{
  "n_head": 2,
  "head_dim": 64,
  "norm": "rmsnorm",
  "norm_place": "pre",
  "init_std_o": 0.087,
  "lr": 0.01,
  "decay_fraction": 1.0
}
Each number is 500 + 40 x the weight over its row's rms, rounded and kept within 0 to 999. Layers, rows and columns count from 0. Numbers have three digits each. The size before them is the row's rms in percent of the matrix's.

# layer 2 MLP up, 256x96, rms 0.104, rows 86-104, columns 48-95
098:526520526631428517444481488496532519527459562457472424465493531550537476503484484458479506382537500526468460508526478510498416472482513531566475
100:498480517510495493478541470478502562480410547489452464474522427504380413471492524541499557613493497517403500528541528575515462512490485536486540
101:530472486556496559509521534597471450584480503548517491511519538487517561495470500507467523481527502475523484605533498436472506573526571496525560
088:427552503464533405432502482482498465501527540533493485500474508495456476506449505463512505487568510473463516483466484453537501495484461506506525
117:450459544456591520455486563460498477543511493507568517454513558497522566527490523462505528518482502403541445523445491466495474498425506471515438
106:461434506471518547424602550579433516469479535463500478502534531513536484525507470470531536483481472469523504450518462545562462520504467501474472
105:546562522504479512520547507444525518532522511408484502489532433422547511522438573572496454532493540497524440509490544449507531457467539463404490
099:515511473558527502564522465508483493538447437489484493470507428534557445507526467543437506508459466535425482472526530525521445493480491512513475
096:480557461470559486442483468565462467455607493510493472551475531614414481502483530563505430514508538492500503530553490457540437512504507474461541
098:562494402483504514545493462521540502541472490502456422505460486544462441494549498551495543537486547517463484511494504519489542468494509414519521
100:517479513496511507552478491501561531492495526539479440494459534489460566506532500518465491448559467451498520529494548571525549508485418486497474
008:469510498407518448477532465462494505419454495598479506420492505424525511461510543514475404566461500522517504468566491536441519541486504516502558
099:475464507443572481516597482470539566479526480518528537448523535477566498579553462472513458498519425464551503510450495456429534527601545493532440
087:491471433461465480522594482479479498574517515494544481595474494527546526509492517498531422508503494467453567439478513502521472537504481484500526
101:534505492479465563484535514472472495566453440498468537546475487420454506435496494541523542471509510479527493453506440456480437428570511482526527
100:479500426491549509510465504517528453473528538492545534482583471487519476566548517503423464489570469523477528483503523518490515425495487468489533
103:482488498451471474563528503505444496529430553521463523527509475543498447489478426507522505489470419494516476424497479477565494530528526539514470
104:467611542487452459526478481490550508493457499543476505525473500508500483489494585484516503482539421446544567572461456456559496535517439489465431
092:457493517503420545488549446495501545487485491458471467497494498499483517497484563556439506510554434476505544497467497543449484473484534428474524
# layer 2 MLP down (transposed), 256x96, rms 0.1, rows 86-104, columns 48-95
099:543485535535479492509510528542465459562521465538573530512515496427445459472511379538571430500500518518494479517527530525491454553524486403533551
101:466527540509492568525498483422527499588494480537548502471418508425427482502478528492500429532514500515499474508481491455410490451491486506520399
103:553502510429485511521541413493515511475530489470455591529557528503423457486440496449453482493485503499504509492477563594550503524618501441516476
090:554508469505510579542490458565467500479536448500451489487513522520542582506530519585497554477528535508558509532460465528440451464536547487519455
111:523536490487484444517440471487518482522465539544484474411480410502469441473507506469509455579481459496492518523541533589540476480468436484474488
101:498466512524545580480560493544494526566510523557589470514514441505494451457581464556535542512442537448516491564481519521466552520511494494493435
107:471508482493465522477495513577482490507587456528524447488523509480452538489504485471440479487525539557451487532538484549491513524531540492524523
091:505517548517541519434501508495452465534495486450462550507491524438575531514514529462593528508534521563527537496470452458502491494498548476413540
097:557483468564509549474491468492437510438446483572549481474522541484511491493465500505557530426493470534605508484489539547501479497489539515511505
101:524524530450559557501503522455530488544518470477533487509450521483479523554527516479511507511547468547536537467485484439590473525496562535525453
097:481430494479426448442469550468512467503515519526557570441471507514502447526473401501483490550465527533477480476541493484508440484522544597556483
015:521480469510502581469464565501454492574560496517544524560553478461425474522461502493554552454472574589555526483563491467464491503561485530491467
097:462530470510456495552563497460545500547496451459422492518481480523509450438499525536487557539511543557469460551482507539506422528435453526424508
090:499526535469399486573541571477501462503442542471528509506475469503488505451560554503486510508524509505525470512451582489559448517509499559455519
101:501514483522535500534495496454392538527499524460526480524473475516506465468474464609566522502463466476470624564538586458516582524484460448547439
104:547490590472535504471471483466480509503547494446546626504515442490517471515487536488423501540502480513538528482468475505580560472511457474465505
102:545550521504477457454439546451483466525507533561576580497468538498490550576531582487454473445505529530472552501475496463509510521458507493508548
100:514459490510556449444547572505493507502455508506503427522531532469494489476507530510535472529509470468453409551558500584510467447463502582408554
086:544513537456556532480494523512529474501495510506477562558431526533596508478543490482525526441433544480452435494494503425546495477550498566464486
# layer 2 MLP gate, 256x96, rms 0.0966, rows 87-105, columns 48-95
098:450489535518468489437529473464491546458520515495533545484462554538549543454492518544493453541510468495479544548519539500465489487567509456585431
105:466565478510511507446458513450531452450456455470480607497493504479502435517423528465574467482525480503438461505479413549520556474510445483507527
091:515484448483502471516566440518451469550476459521469497513509522580432520559457529524490541465563488446531486544531500460508497561481454536573477
106:494534527513451440550498499503444389484486439499536494373451563601495437485463542518494441483460511509476543463475593485430542468455538549491496
097:497557486484438535485508488504557472470478451531510543466490493539534458448487575404465546479478493572532558474478536473482517466490447427440465
105:445507455522482531490499499519450462532560496542515506551444499455444529504428462424422425468549474506456448472449470468480435523541464518505505
105:516518487501446438506512502571457448464446501525547464494487508537540457517491526507412474515494511550489532593474512471458516537478521493519539
099:457441554462478511567535434553505476450457497578528488517459520536517519486462526475527472485466606489529544455472480506529512510489475464470415
094:495419442473425486595461541468547506466522469488547557539425494471491526427453483517464456478481549486481503453502476553530484548544473445444540
103:489514460495438507442527485472491509560491484486604479614419522466478552524537459546516448482531516522511522564522458515584467476463476479643411
008:497465529383497451487502480524497568466400493558519477527446484487494522452492541515415451529476515543486501515488497547453523513500485534510540
103:469446497424517535553597542474515471527470434522545505448548509484521506520459414467539510426479438471506482484479557461482455430468515512487472
094:513506480532489560545515575492580426439507496550537449474488499531506505467564494495490552509507470504528473538518426492479501513459484524518567
103:507543537483467500542442529518538444471508490539478561507519551501478506489486464428502550461557503477452444498481522490498504548508530474478477
106:517483540468478483525544588537509508486529501487477596440500486484602429434524534479481388480521524484468458424478451452587541499527478542551548
106:497486451507512575533525529441569557526482488503445551521462589474519454500502508505471552447517493499463435520515525492516477523456499573462514
100:506460422554446495527463509403448475519490505531566541586525509550451471431504487500488594547472542469504457502519475555467560480460544560508581
092:493465549536449545559503513501562468604482463531497530564575435534551503496510494491556523491482486420462495507441569454527541536510503443595459
091:433539495520477547448498543476454429500547462544473557527521520504524498536501576545475501466519524544507519488495522581469521481546455461499462